Weights of a small GPT-style language model, trained from scratch on English Wikipedia.
Size: 9 layers, 12 heads of 64 (6 for keys and values), MLP 3072 squared ReLU, 114M parameters.
Architecture: tied embeddings, normalized queries and keys, a smear gate.
Training: 521M tokens, 7294 steps.
Each number is 500 + 25 x the weight over its row's rms, rounded and kept within 0 to 999. Layers, rows and columns count from 0. Numbers have three digits each. The size before them is the row's rms in percent of the matrix's.

# o: layer 6 attention output (transposed), 768x768, rms 0.0815, rows 265-319,328-383, columns 64-127
# v: layer 6 attention value, 384x768, rms 0.112, rows 137-191, columns 64-127
# q: layer 6 attention query, 768x768, rms 0.0565, rows 384-395,448-458, columns 64-127
# k: layer 6 attention key, 384x768, rms 0.0566, rows 192-202, columns 64-127
o328 093:516538492512480492475465494498463509452421539507475521469517488529533511522491489474521495487510513503453499507504504495508458492494469498544505527495492505474498517511498518486511515568499497
v137 096:524549477502504506457518458493515511523484535505490494463462457501498489511492478444495510506460502472479541511505501476477470491484491499487537466473531536562488488528513479532498475500499482
o265 098:434486472500505463509491494518512502508514457457473494540539491505494471541490510543477487506490500515539524538474490492458480527527500539514518510498522531496489522512505503521508469518452534
o329 094:476494498492494516478509505529498482468461504480489515499536510513515498500497520528478498508492500540487525519495465452488514510535478518503539481487530501465506481512509510540465490485524493
v138 097:494481537481531526478526516434553516522481553496557485517530432517496489497520563531524468518542478497515524475465520472475452532523513457478508512533491451518491525481494487494473503494498456
o266 096:515512469495515507530514502455499462565522509517469552508483499570502468503484506521533473486505501486476474569523511542483466500510513504499467481498462473441475509444526488482537507535474470
o330 097:488508486527488501486494466526510482529498489468506519481500509560502485484500552509492534467509564521495492547473481499481551494513524495506490470510532456484510493494539532527454489508481523
v139 096:553470471480457521480499511504530495492469478520505495535475500469473489484463479460513512500514535524503503508508493530476543533511524528493501499522535507456514474494546523520472507496530504
o267 095:481476511481484485508492532535475466486523487543467506512495525487507532482473509534509482495483503519494511491500491527481507519530506441484509522514519484492506469455489476495463506480481454
o331 095:482493508442519502499503530486489523483496507520539514520489486533511530502504485489520513454536508515519510532503522520477556500515499457511470509548507470505513443451485478479516486527497511
v140 096:497486493483470496516478532509558506458483456504490477446488481529494524476471448508494491524459553528510504515504503472507488470548467489475492482490500505461519472511541516499477460512482548
o268 097:472491537513488514516522505481534465516522484523538476476499446532486516467518481531501510517485513498479502502480474501510462499470483524527548478479556518498497520494492490464462496484524459
o332 096:488521547536475458504494481475531498515505463529486497512497522492503531509484552546478445499454476468457528495448481506511456488515502463465511531486489488511491527518512486519515492505491465
v141 091:505536438487495502532510524498482507534541515487504514484521525488508501547440528498500467436492510467521468490484473512506472473509511544506504484461531483481535491532498514535518508504497487
o269 092:545532498470497487504521482485482500469518516541531497497513501519448453509484500493478575502505547474516521527495484499510487467492503451519498508511502469552506515508475523510515493505520491
o333 092:534467483493487506527486482490520562518469520504463486532492518536491463545506506497479489513510541493474504544467473495461479478491503500496495508430485477519482505518472461496501473533513499
v142 093:490499471481463537546533491456543497470506493493531490513509443485523482528497525516463505531516527517477515446521545530535505460492491536478482511487461520508517496503530453503534438554495487
o270 096:501507476484485541502494489529516543496472493512484523481481471469499519462485501550556524459488484498557526542539478498504481474478548440475498462507511468483505491504504517520463481501520508
o334 092:517465524514525510543496522538497523516506481554507518539492459506453490449495455486516518487488510525545510521506503528474500524501511488479533490470460450507532478494499468470498481466491524
v143 096:515465500526524520480496467458494518502475492542522546511464506487549455511488504558520474467498538501509473470519511513508467517510472489515508489519512502511492493504469524467553519484504510
o271 093:477506487486493463463517498519501517474497495513481472515506477502511480499500506474484484488494533480509570525485512471474453490495495498489485491507472504512479482517520493480470522528478525
o335 096:452535513451507474534471516501480503492482480514494503485491456492507536517435490520509482514487529497486539500505485523512520510514485482517487486498466493516493482505501446459531470511478503
v144 097:485498519517481466454496485521519494538485524476487496472542467470483503491541471525524512491503554480483475494516498525491522499516471482523508517523542498490511534522491497471505491511545478
o272 101:522487489501503511476529488487488490504489537482500478494539512549517510498540530474431575515519530558523478492524505540518516479462489461502483527495490491527513478568496502485483490515495525
o336 095:472504550514503513504465485498533489492476509495430514510477485494591478496530498445478480501462525577481503479524484514511490486530512476520523526462464474499485493518478482441474512520496505
v145 094:487494464472473488487513483550521475524519505526486478578485467554487470510461510445501475526519497552508505516528498457464454482519495457470469469480534484499528476500544520500555549536470475
o273 098:460447499459529535519517489496476504495474517514509488474520507508478484529519543501478478494515523500493512502492525493517477513518535471539478489489494463474489538495502478517515550501514479
o337 096:519491563460505481558468545524539487517506554519522492493499503496497497475529519545536497505496515493451536524479543510511473497504528476515502559491477504467467485487513512540516515462473514
v146 096:482549512494504469508498506470477489509531548497480510532483467516532475505514539475507552491528474513481456465478458496543491454487503515476471533472504558538491463525554500513424473519488518
o274 102:490533505489499512548514478528489515465487505489505493516483475540494503484501480516471469520485499506497481534515497479540486575542508490497458506500518494507477510497508493476463477540512516
o338 090:550505470510493479525485504518487517525446502523488468545502531501482451511497485506493524517504471544481481515517529479530520494510505474443510496485510474526482534506474501493510497474502472
v147 098:508517476482494536480483513526493543500500490506512467507500556510522491530483492519481524505494472526477541502474471484513493471468521450503496523488476568518493496468477556510483523490510497
o275 099:539492510507503465497513505522486461508472498459502475522524545519486495462523521484460504527476534464484446471490512542495512496493478476542474524504487463506533500525522522482475479470521502
o339 095:543474492490545458506451489506497478546491495525494509496505540466511507534501542524438442500515481498489488466529531521542536495427466545502507508508495513454534490476511524481513499465498467
v148 093:501484525477543517539499522489541529452551469490470514534470497505501462478487459529495491510518477476533482499533495526533490485519501544540473467490483509500479542460490522509465506497485556
o276 094:508541508513502505494445503487492532492507471510502531536443460495480493529512482506490556477477516538482526556507501529505526495475503487480527523455513526456488522533548475509456495504481498
o340 096:502527570490473513476497517504475487496496510508484565475483492529523510502496529491490495512507504500503514532458490507498482468492494471479519503470476504493486480530505498462490465515466434
v149 096:493483474505513553511518524481531507510520476485508486467512465482456485515513505485515489526500508534507507457536509481449510509468559514486462520450502503499530526535478484510473500532493497
o277 097:511478486529545518496505478502496474529506535523460537515504483510506501485503503509499541475472524470506430465547501511528522515491485491550502513496535501475509509519498532464511535533469524
o341 097:489475462517491525491490499502492511528521491540480557500526490517485473498485493509460504508473478511511469501517510457532523474506566549543534496494504461470505494513525480436495526528504552
v150 092:505483498443461455471487479525466526454466481486492457488503444545520500531521511516461504539498508498502527486456501489527519482508522545509498525522483509441518493485531500491492466470461510
o278 095:507501494498495530503491514446526532489503516509476476510456516522468507508501499489472483499508504493484477517506525490517457540497475519497496548481487488525493523487459498495477462502493480
o342 093:513490471519497495483479494489554438492506534474475470464446522503487487523486502489492466545519540511477483510488520498452490507500521535516520498503535509537480510492513503515460485523565558
v151 093:499430552481513509532533488500491503484478499503499489459455482544487452543505474497486555477521491527491487514515499536515426484545496485541473505533527538506506481470509489530492485474511528
o279 099:503492469511491505521493510532479499445487468453522507538474492514491477504501522505467530506500502470507508528508487534513530516495499507492501510513490540478492488470457526522490504507490513
o343 088:482517511515528524507504506492540520510492464481496509526478524511484528508478509493482560520517498482542539510468516525513486552519503532494557518471491485485468435507464515498477496515503451
v152 096:471501481508519482495471497514488505478487528535510469489481516519523466493500466471558538514518499505477482511462506480491480465498469483505506484505410511490514496514473476462504503475530487
o280 097:508480499472483484521536488474498476550467456513528484499508495535490485512533498465496497495454508571474501538462514484448531468480519531501517466519556488519495467516518521481539516484538497
o344 096:477466501508510475515497490511477497560501474488506495491495478528518515470519495518487449478500517500431498522466519520484481497491480495501499495493482478494522475527530564520501525483539485
v153 093:504510540495504503512527506492515501520473528502534471483527511499491471516486430476503514485454469455490539544530485562519528486444494482479510531474487500494486507503502520489534507479499504
o281 097:467507511459503492494536504515496513484453526493485474488538509467528516509509538488529502491530496486482486487526476502456524488504512510506521485468511481502513494508454529493496487520508489
o345 095:491548519454488456503489546479485504501501490503541463497522527514497483475518521518540508522505508492492465525480472523501520535512454483476547500461496468440484517523527530519475527485534528
v154 096:499484493515499475515445480504509500454540493447473500531499489518482502490459488532527527502477493488512546488503514508512529468530478469486518564517537510487537470520514494497504500509495457
o282 097:521488480498525498485494504486499519521458521516475478519508518515550504495496499479492478513518539457497504481498506484537486464477478446492494515525510517465509445518526467448463498514482538
o346 094:530540479468508479519527483509515519505501544506484468499541481470498476491467497494529504486481466478485469464532511493514576472503526468490514523495560539512493445481478497502492527506521539
v155 097:480488504487512492537493489481517505500470492493510492478490522528479482545528522446489490517541511453471523510514481468468491449490516481510498462486541484473515494511521518476515510517565512
o283 099:553491514542504487511485510496482424551505492468476483518458564537475502482520551537531472514528518492516526489518496496501494429523478517463510467490506464529526523505473498444525493470502501
o347 094:492484512505533492512489465481528448474531542494486476537483534490531505501545482550491518514474487454480495502532503512491440465551530482489514511493485460454519507484498525484510492491473481
v156 092:496525540510461490484499504479504487513519484509529502513535478499492560471536518495476489479527508483475556459449473519505543473477486503487485535543489500491515486522512531523507509530491490
o284 094:534500481496477519494479528516513484498526529523455504526523521471544536499466493509505515498475486499521491539494503514484492523531491542481509506519496504502545533516532436487503507491492489
o348 091:566493528532495523514484510474466500475509528501524495481487529482496492482488509526512487532480471484512486493526498469464496510460496497529498505521469516500532524563507511514500522476489535
v157 097:524504498502520519533489471495509495484508492468534505502508455451551516483452504496484502496481497525484475538454493538482470510491522478472485512497492478507520452520506489456509471486544469
o285 095:511530497516480483438479527479493508435482503513487489483467490548514482500461512468501485528503483431518481489453528521507550511496517484470524496467468471445471444532501472450488514520517501
o349 100:498486493487475507513487463510473477519525532552512478512447490538471505466511508492533490519494493462515483483476493504479522519486513463477539528481504476469496500505543504528530521529542461
v158 095:490518487476547510490510538486472523491505518478498483567478498495496526505520511522466507495529516498476465492494558513467520532514488513515529463474489515482578469506509463505502547546492507
o286 094:506536476512489485551501471513504508490522497459481502449483458493494507502508510501468485503505516550479499484499555522479525509491479512531503486498427499466483497555480519478479505490460546
o350 093:489571516473486491548473529521445514486482527503533538513516469465502479527497519499465512504499529507506511453497475532501526476487468473560509527503480519475514524507454511542493486522470538
v159 100:485506499503470482493536501478488541462476496501512482511554514528507526504493522529545543473494510561518515542506478476491497510522499494443493490512524532489512495557534499494521497524484477
o287 101:467508518501509527485448484539549517504471483489475501473528440503544510497495482508524525496522514534487538492533511528457514487501494506512440494526486482482513494514504514517494512477498490
o351 100:520499486490488491512482506489527525524506506506454494488487485504531526505462477491465490518522464475485493507451529505490521476526503509485516506475525483501521481497479478515489527477487504
v160 097:550506502473483514510511498504518463462484502491497496449507479492497510507503487510462460491506473498518522509529502502486514497493467489544483475489475445489478524477508479485447475523455506
o288 100:484516488495460529496498489487501511481507530470455458510506500457498482479511459486506442518520495527512508514463502474494511538512526533525481479507517466494472469488486475443480506476473472
o352 092:514484489501482508485515457500463464473496509464522471503535468469491519525502491491541474496505516483474509455462491483494498505472485500491486526524481536484481495497526504455482464483505483
v161 095:471500497483533510520469524478524493487541463464513502452501534533490469500479462474487475528516516499489529527534491493529521545500470488509458501467511533505507495480516516514483513516491513
o289 093:483553460504493511513511499489502475458551534495503489508523510529514509530458465498481487522454520504506502508527493540510488497494478439495488518471536512539514525528469544479500500464502485
o353 099:474560497502529552495522476514560538473524512500501501500549481500512479447506464494454531502489548525514484538515493491487495507481500476497515455495516523522459491503489500480574483514476487
v162 091:501487502560488514522513518490515508510516511534487510463481524533525523486489476495551506559509476530511455487516509534522437505554466514486513501501503512504529488504473445494471468517489543
o290 093:489498464494492501449490467545507483529554514495512486499495530499476486542482458514466447502460482543525529473509467526513514533549518494517456495467482525472491492514513488500549496473493489
o354 093:486461520442533498509487471572483498549476449508543557538528516495501503491503470497488488537537483529480533484512510493489506463517480522473463521443472498468470476500503448533516488506506510
v163 095:475496506539521534506517501536463506468483466482502483514536450505454483493521481506538513542537474520512489483496512522502543498496481477465489537485533495468480546463485484491550507507500442
o291 094:511478487510523470496464518523465503502477463538511496500519480529544480452509497532509524480478515543498492522449486485473549513511511509430500538510487546506478473475470529547512455523458489
o355 099:503489494476489506490435481546480520486486494461469488494502472499520472501533474529512545491465510516523476471490467511482490522460498482500498508516500509491482468508516470481480473514471493
v164 094:499528550453533486508522492488427544492499510460507520533517476497479494489526513463435490484458517477502467510433518512497504530498540507482492512460465466512521544488512542497509472504500463
o292 093:507516481460499510518510476483514489496477521502502512484460508512498536505485496489463547482500505480503494499515510520448503537442517465526507461449509464499517485483556525532462467517467559
o356 098:507512483489523496504507539475489492473540505513485502487470521491438525475483528481505445503521551524503463486481519525485486531493505514508546489509495481486548501515541607508448459490519515
v165 095:470481513492548480494499475544488543520487485489483501504487516510495498465471500470472485546479500535448487530497471512495503513531495497505514494499490465482488538482485498528513490473482459
o293 097:511427508507526452473497509457495524504535537476503478507526509496479428517530471507475494495502527511457472506505522547457495482506485504543532508492491500495479474480472504520503495524504468
o357 095:453461477499495524469489476497467523528471522467496448521490462530485467481492524474479512511490492491456489516483527516450521481504452470513496516498516504518494536509515483535500468549491510
v166 094:478523476483517527544476503506472510560531514472510485462493515446491467501484489518530501533504513469492470512515505466477505552502508501466509487502544502469516490516510510501489469471509531
o294 096:489447500529493547478538526517461459467480536508450431504493433514546469520475556531490482491469485499505528504516482506477518524479522520455502507496469538488507501446546502492498466510493544
o358 093:493496468548479507483514503503491498503470498528457476545533483510500492505474482557517475488486477493502504500513494483502511494489552525466483475507463518518507534477492513505501504497509509
v167 096:504474443492495524487509446475499478470478540499520501498500515556544512506495485482500513458499536469469506465481531558481491511515509461501454499474508507512523458513506508525537466502530537
o295 097:461554524496545501490496488501524490501457500527519502514550483451504557476453506536528516465532482508522514513478525465497500513505512474526510531511493561566463492492508550493497488519457539
o359 098:541500536455493470448501488494541481536484482490483522541470472518546495532479523505504555533512531525486502502489495540499435479459507452489528535485502471495507475473456513530458512488508509
v168 093:483516473503494515496466537474480480529495486509528493481479524502514472480476450517498480481493531527514516481485511493509479498595498516502503527496513552514484446504463510506503474509489488
o296 094:489447514498519515474524505503504554493501511504498477469506527541466485472511503520525530562472474490465511532503498523511484461492462540504496508505469465527510468457480460504505550524472493
o360 091:548505529507506492484496489470514569519509482491530533485507490524554531462585552541513511525493522517544489528527495529474479528504450529488541501502514467480487507466479487470516496490527509
v169 094:496483493493528507477504467514503451494521516492486537496488491490497499459496483507528499499481496535544497529530534489479484519516471478472494503515508524537492497451511524515518524507468489
o297 095:528543472494490498487495508533529512440480427511506550517495494537506501508478502506522487471507519522511523505503533514479519529522524531497492489514496490523480533480506495508500519526488513
o361 094:520533466458510476495471516477529474496491492531476501498464463523507479505507516518491503552461501511536496510480519532460481512486498508497492531510481490532459488506502483524486549492531523
v170 096:500489469499514520500497484479495457538475507479535491453524437506493469478533481469524481499524524501515524510538495526488493495479455490492494484483505489508447530519532521493482500508503514
o298 099:527543513487452518502497474506468548540502493500489490499504475511506547478514557526472502491496521496448534466544493462492489514501504488493507493494472500518460492487463502494512454493454487
o362 097:503489544503518444478470497489541496506505485468502492507477525551489504491518472568467504523515461508533551482537513503549474555483478467480507496453500539519494479505516512482543496494459489
v171 096:490542481515511508561523496546494478463456499528525485499515488494475517506493515525478494468494470519497446482512486513514504524515451518508544485481505497493475495500490511554494535561489482
o299 095:499472476511510504500498494513501532450479509500514518490519485523474474525516486502506478507513505520486457559522527485516530487490519539501518521517447480506477494484512506517476471496517463
o363 095:514528509524500511535489527524504526507480544503491533523488493521488489537488471477519474508509531471497481511505489474501488481530536504475474527521468465518487499553484541499486511506538492
v172 093:484520495502459490507539461507480547525458541522516492522498512509493481529530457513497447507535498501533493490497526488488529503491458505483494501484516485515510543478510492505518500512483443
o300 092:481478464529488485515495515563533490533458495519506491487476522478467449507518455530507463491517451496511474486473494501529519516483506521516475503541499511517477507478491464495544496520500457
o364 098:489473481500491494479502466517484536505505473502490480490490523529511483459508441507461491512519472484485486464494502476488578540524502484571486510513517506522558488480525503471503487521532494
v173 097:519483490490503475505479487481458496498503493522484509515456508501477486505501484541506484483498529514475475534474488497515534470427527485501478481515497543485492503475487538505507451477520521
o301 097:470487459475483506475528486481510509501525515483444493515477515486501464474473465496487491499517507494512515502539505522450499471516494492507488509500505495490482470514518476497500452499466452
o365 096:506488457496494517506506507520484551486508503520514464522515469503543431505532506480460525525495483515497516533513435503506501511521486503503452501492528492441477494532498475475512514495534569
v174 095:509499532506569511477506510475525496495501515505536494531462537526539508509505510487486513497463490509526514505461473513494530499486514473546505507519506473503479533490441541540483508522542539
o302 096:506465515513497492530485527484523485507489497493522502490504489485495528509524466494530528503480564477475506538499511507512515491532505491509488528519463511526466435498461510505526484506519555
o366 095:503474483510486497555475476473529512494496506495476509462505483485495510512485513530513547528504572510518544504507513521464498523504480479520495549553462487519459511508439496480453523481533549
v175 096:502543514553486518532437521471521450485481509540514516491480505480516485524519515483528479493512557512459501481498483475483511494485496512533498504517526470502486550538498531460544484470476502
o303 095:477497495525445480571507536519470470510478513464490452489514497548514523482527515502496480485531459530501437474426494470476496498512441493526488435459460481502520479496478504486538534534498456
o367 097:499464508490457502506547481508499505490489489482507528502517482472482497524505502487450523462468512495470502500507500460529495452532515445495527496482511466516545505494457489473522506487487457
v176 097:462493497485481511520494541474470508540502482503485481508532464517495518492458501543472472517475458469476508501483497519456504532510471447515464557517503501518466520484473504489476487532439455
o304 095:472468511490467506518499482524480508481504557486463484484509468489471522472492514510535464509487442514520489509455523496535466507497541489483465490506479467489474538528497460475509465523532508
o368 094:517511526496465516497471501500471507515503547498488558505498476505436523546489498490485520487494451471521483500474487478507531517486504495489491501466498488493474522561484417500456493510492534
v177 094:476512541521475500510482506486520522495488552504486489500515454532490482508518470509533501487507515521464499500507476475486507539507477501493521518553467514499488506481486487456505525471571484
o305 097:478521421474496525480478492476490525491502491481516535493486510527474462497533477497563520506431492488483529519483525501505508504489468496493501478522526501526540540521503528487521522531497478
o369 090:475517491484480482492473503550517528524458517478535484502506500459499448522475456520538535480460498485473537491513494529472538512474438488546512523482516520510488462469489515474504480503535471
v178 095:508509476493527488523473488551493489531454484523524514473474489476512490504478501512464500474503490479510503503501465506489470506501532487501493489493517493475497507439519506474520505540519498
o306 096:490464493512474510516518483508506517463464490468517489493470482521523490499506522549504493506477503556537488492477505479480526458454517465463542459487495546500501513551525507462533481495511454
o370 092:482490490488493485524489507500512485510544530531471504516513483499525498464500508513509513504497491465491506473452516444512537556484515523506523503514530539515501478561494463436481529472486465
v179 092:541490508503490475474475498475504492490505509501522514520559518488452518502494523484471479473513518519496524527504471479500508502514514488482533490501518468485538482490479547459481567482453491
o307 095:504527523522479495542462545509552493568523526480502440505504544501539500491515514497522484481501538535525510478517457504513532531507502530489514566436475476518457513503468492457481555465467474
o371 090:497502504524487483490475488442529492497512513469565526497522515502465503509494500507539464493505546480494479496473446464467506487481531563482548519483450527474457476472536493485479516495472542
v180 092:516469519481470503489490536514509473485476514523469501534499479520456533503498481530544493529470495508546509501515503487477491519506533503495527496540448489451558441451508490504511481469447456
o308 093:542473547500523504500463505494494471481513519470504520517474492496490511443501508465485474455507518525504539487490492486507482477510488503479482516486505521466496497501478511508507505490475485
o372 095:491472522526468518513507503527486538544469453498486511530481491486494538461506466483527496468508513528516532475492493463479534460518493494472520489483480495501503495495497545503544514497522504
v181 096:538508517484524555515513481493504525504504509502518505511513493489535509497536492490494529491527503487508476499498477509503505493491501534543469506513498528470512527513493470479524487526506517
o309 095:507514472497507486506482445466487503493473549469509533513499504465524511478499464529484465498508516497476492518558531496527449517485466533467456489497470518498485475562493549500520521479495499
o373 097:538483519481479505476523479527551509511505532505486537510512502485475520501477520542496438512505492467480507521564546522484492517482476526493515506510497498528507488514484518487502502470500505
v182 094:533470503485543522465540512474478538499495467473525514493471514513513479504499543545460478500482512506526541464453489469457526494482484478485512531514493516517456479490516525503530529523484523
o310 097:498478524516513498466517532491454515496525501493520507532476489500515518499487541469501494504519458459478428547520488537533545520466513508500504455481482508506493532547492549484535512523453533
o374 091:554501487465513552473505532474478530544519536533472501498484504485518509517476459549500504512501488492470478511558491504499484539475455515510496513536481507478512521518499554500505475493505540
v183 094:530497528495499510525491508467444529480586478535491513459515492493495472524497492485505491493486484529476450486525488510457485500477498472493467461510489473476487462504508525529466482526498490
o311 096:463462463499509504526484496540498471439538496524460546504507471492475439497526509481473506476486487487515488496491471519489502479433496514523484489493516493499549489538537498461506495477485529
o375 097:477472468510499489522508484509486498478528504491503455494503495524504478523493516546503506496481498519463514524473451486518495487503464499501474488485465486523506446488522458507508474471491528
v184 095:470515507580534499492528515512520532487521520525456487512510510495453523473505550515540483496520487492492494453494497495540533496507542548485507501510556461514491508458507489477498511548496531
o312 093:487471486519483502487478534516469478476518506550511498513497502512489457509484517456514470480467450540510531495504444529441523482473511523593466524482564468505486483491482444490499489488530469
o376 098:492507496532490487484501492498553489477522480509505462495512517507500469526470508482502460466469496494499494478468491464495499522476513505473457506460484525535469554514494489514480493485459496
v185 091:504505472547505514507478472507490491475493534487475500492516509529547515527500442470536475468500498518523487490523486498497510503537517478504462472489506504563490489541483486477552510454529500
o313 100:491486474481503480484496482484483522513529510485526543489548491484470528507495494519463544475509492502484479510514472471486486525488497526520512513512495472518512491503492498529497490487496482
o377 091:522483537470532498508507500511525458500518522511483508509505493490467479459504476509491485462515492514483473501527472502510501498504524533510524546504491460520467488505535475501502528484492474
v186 093:536482488472508498542525518502460507518531474490483553491449478491522456536488465498450530481484497479493463515497475524499553534504526475444485519527484508506534521491501495488491470495488503
o314 097:478497545517524507479492495497500510470497496523485493544486531489439488500497450488469483529457494524526488520477525508456456515464523499513493525510502467504465513495542520535486474517499501
o378 097:504500471546517526487511508525527539490516529518463490473482476524455503486470498476523531484487475536525502505483495487459490523485503491507532534498522505470475511523550550461508500508517522
v187 095:500506527479488459504513491515513489512429476503526529519481498470502497480498494494490497516463494468502510486473494477545511510501467488534492501477485468493490494531489526486524535526465478
o315 097:423531497522516519515539462496503474536498531504500528511572513528529566488517485511490500502503493497501509535467503512518529487518494463529503523427497463528505496531485499432503483463462545
o379 095:470521496495499489507519463506492470487489502535486510472540479551500533497468497494478481482528466492521538472519469496502531502496473428531507521499548493508515528534482471508531513483529455
v188 098:488566559594514522473499520519502498453488434474516484552515479544478542470499527494511453469494543477495495485531470521471497503506507452502516471495573505472515512483501472496494513485495498
o316 099:492462506546530510484524521518495507464493532497463537494531527541515523504499512490427524510510498511494510519482508502507498563513489525490561529474502506531528477499480530537495490525504466
o380 099:515490490522510505515519504496538495489485486526531537524475498514512507498493502522474500515499529492515508456492475505482427477518502526479579509487488542548510532527500488529491495488474442
v189 095:510501479469523519521481496451476525499479472519472481499517488442494489501528452484473456511511545545505498479464532503507486460520523536472523436465473518530505482484517494511509501448550487
o317 099:492493520493521487500479482446529504479534514470500516468487541521451496458497484536459524508473494516479479462483531457498470521502463532478521508467537474482479465497488494525481500485454555
o381 095:486493475495508507523469477486539501460509497472509487463489502471460467487465510545465478491422486505509509514479521470485484544468472482507479495467486470445492473478481547540485548485466506
v190 091:486526473471471548512524551517453465485469489534531518555485474472505545545486487486500517496460481485452477521497482512500506516531476469504527496504490538498491495516523508458496489493472520
o318 094:527506481509514510519500506512476511486526490537511459525531498505513453513551518544496456462494494544502492511512511493492545486515501460496509477488489473519478500507484494522513507484542510
o382 090:520493506505494495523498524506515494501508497512496501520517527521507489475522500563524500486533490507485497463504517492536439525514545462483528498482517513498473525516456515516518507452476499
v191 096:488515505565497481441472501493468530477516460528490497474496529496519527478489494513461536496518457490522518496451497496532527515518528499442529541535494504491515493496541515489475506484504505
o319 096:501475514522446495496504495499473479502482461489473498484537557469493484498531511481485485520519521489507502450512489519484501488517509491535485510509536511516467492498505484513466486485480531
o383 098:516517502524505491473531509496514515493506501488536520487500532512513502530518499499454460530470509493514473456524480500478518438512487529481473488490480504538546459509494488491527497483544501
q384 093:542479507523514526523491498503465509467515518530505476480503502505508499499510499498529486501452478538454489467552495543485490523462444509463506541479536501441477488511491494458488538495520517
q448 061:511513551524509472502517484515468426497538510500487480494528474532461473504498477540463481518475495497485523500462516488445511493510468460474497540452535537497501438493462508490513490495498502
k192 081:507496497506467502554492490531493514512489484466501519518547512493506513522507513468512525487520504498533465510512471532518506525552504503493502490484516526504520534456494515504500497485503499
q385 174:459537521514494497492516509490542508543500508454501538522515482520498496505493485538481510502557501475525515526458497478515494492547547480524488447474464491555522531478514480529526466497480484
q449 056:522494487507522498487436531493520498487455477504482535454511499498493479497545503468529493508457497516505486503530522501522504459472513524496516455525484507557506505470489480520508509512545534
k193 081:520544501528486504521502459463489524452518432496468470464522521501500470511503462539501550492573515515496513491540482501506486487514507437484488541498498535533508495523495478521518508486466491
q386 097:483520496490465494499455562505504493512508483484523525502520472531528482509485528533496519490515497535518537529458484498534505526557540502526483507478486449518527542497518502518514495573507501
q450 087:492524504524507512487446512528535512513519492548479468522509495467509521523471497512548506452536442522507480493513506459474505520540521494499485520502462513522504552478497527496482495508471519
k194 076:457524548462480466496511516505494486505499552477479473497520528504484520518513508522505507518455516509479475484462514511483518508552498476514567494518533496499461523475488458466500474483527499
q387 082:473478494485494468472492555475515477475519493520496474507512521480488533556466512506533509519490521529504486477512455531524475529429494488515506497534505468500506474538474473485498492485528500
q451 082:519497505528504522477491534496470466486467502528502485500484451490465476483500503505487457563491471489483496505510525494495475478468462483493443471500530487470487503479497506488537472517490496
k195 070:504483483559484523550514495538551562495501554468492496475497485471523506507518489492503517463527482491506492532499480539521533493481476529494471475511546492524485458501483526518474482478512494
q388 109:476496525517500501482512481484510472490509512430448493491546490473507505489501523482474535510501526492465440484505500502487477520441533493509496498530474517479489476507496494501513496475502514
q452 112:492531521471498527501459514485471508454520526475482473515480491541486492516514482492554482523453490464477493481524486508440473511483506475466521554490506485469491478488567504465483503464505456
k196 078:516495474476518509513532510459509501471521503528521473471465466488520483506488488505512496497519508484488455491508514523539536531526455484516509460505527474484498505552462481514481504495506478
q389 082:526508525529503509510494537510476498523503497438489481527488494497499517515513485497537518522449465526482512512486493507497486529531450538500476515526496469495509501550513485516510546520506512
q453 086:499493505473480473520473469507495443503529511471513462502515495494498485514514499512499502496525500468503522500524545517563451510488506508491533511503493428489497483527502545462483500545506447
k197 057:532509519484504525516485505500533506527501469567475528496533477476482550485479498513475462469551490538523494513520503493526497473500480477548465457420518463502536482485502503502467527513500503
q390 100:496528534482480494536502489531508504512469459533494524529489474530490510480486444512481467499522512495510538499500503439462524488497527520473492505475551496498525511505503479516477509507474443
q454 098:513525480531541483484557525496518514503510471526511523473487478478476511531518510513470494494513461522509501515459500507487508493518500540527490494474513523507505519482468511493469516489494505
k198 060:526504496503492477505495446538508479516542524474524550508546504509519477507457519461504498575502501477535507528489524507485433548519458475459518514541495508526463513469536509475508491533472510
q391 114:499484511472486507476474473481469498507535539497494506511513496474512508511527548465512516470452509487472438465490499536547505548489494482512511530531494533533475479476516485452489490509529539
q455 133:468481531458483547482512469472467478484497543494502486476498514541513475478479481501503524515462523499493487469496493500535491542544497453494496525515547503464498475561533498543506505511514507
k199 072:462512481470494490494481481504480515497446504478500502500498495507517520552523469505499462462525482482494495486549484483505514507507512499498525538473476471469578525498488507502469516507482491
q392 089:497514513494495501501547515488512552510492471535534511525527454475487519483492498487503452481502480506486522546508534485522470483480514496495525490507520484482517504518482513501486538519464473
q456 089:477501496500504457502548536479506512491501466492484510456528506482507523527548500516521487507532494457481535529517486526518504494493498496531498498500509482503500487521532502508486455519502490
k200 066:496510538505499528507478473482491467521519477521525539464466554493468466505481529502479487517472438465520513509487505478445489518536519491467471474492505530546486549465486511501469491498500550
q393 090:490487494474505523504485499498480503470489524447446519528491529488534494504486510526501530481458530466463502482457527518510514506507513511460503495533453507524460531508520531522493523491556524
q457 087:483505511553485499511457487480487491520479468492501526527499505525524508514448464495545509502431542477484490453517484495481514517495491492511481476522468477522533519507501484510522504509541476
k201 064:468515543507503487524559529507522454501499475502509503477498476482472499542557501480507469453493478500485500478513487548519498529519541480488493501506486490509493496535511498502453508484476500
q394 100:513492524478527439539536501501460508518533503512544506490505502494460475506521505530503460516520484490534477490494502487464475498511516534512522475482487500497484456481512527518519484518525474
q458 097:541492516503514481524526460518491482524536502506522574493506476444487490553524537486532452513515456534515540502487472519505475468476494561480527495439498518512469488488511509465514490522518506
k202 073:497464471504520484523452494483484495537543493486517536518489500496508471491471509480448481562451484457536507519486501451507507505516496503489510491519533515533497463475471530492496493442499518
q395 100:484479486470475546519480468532498479508481499507509516476532500461498483496489510500490504494498512499489503463464506528523535510519500519521533500446514498515532493510528442514485495502519508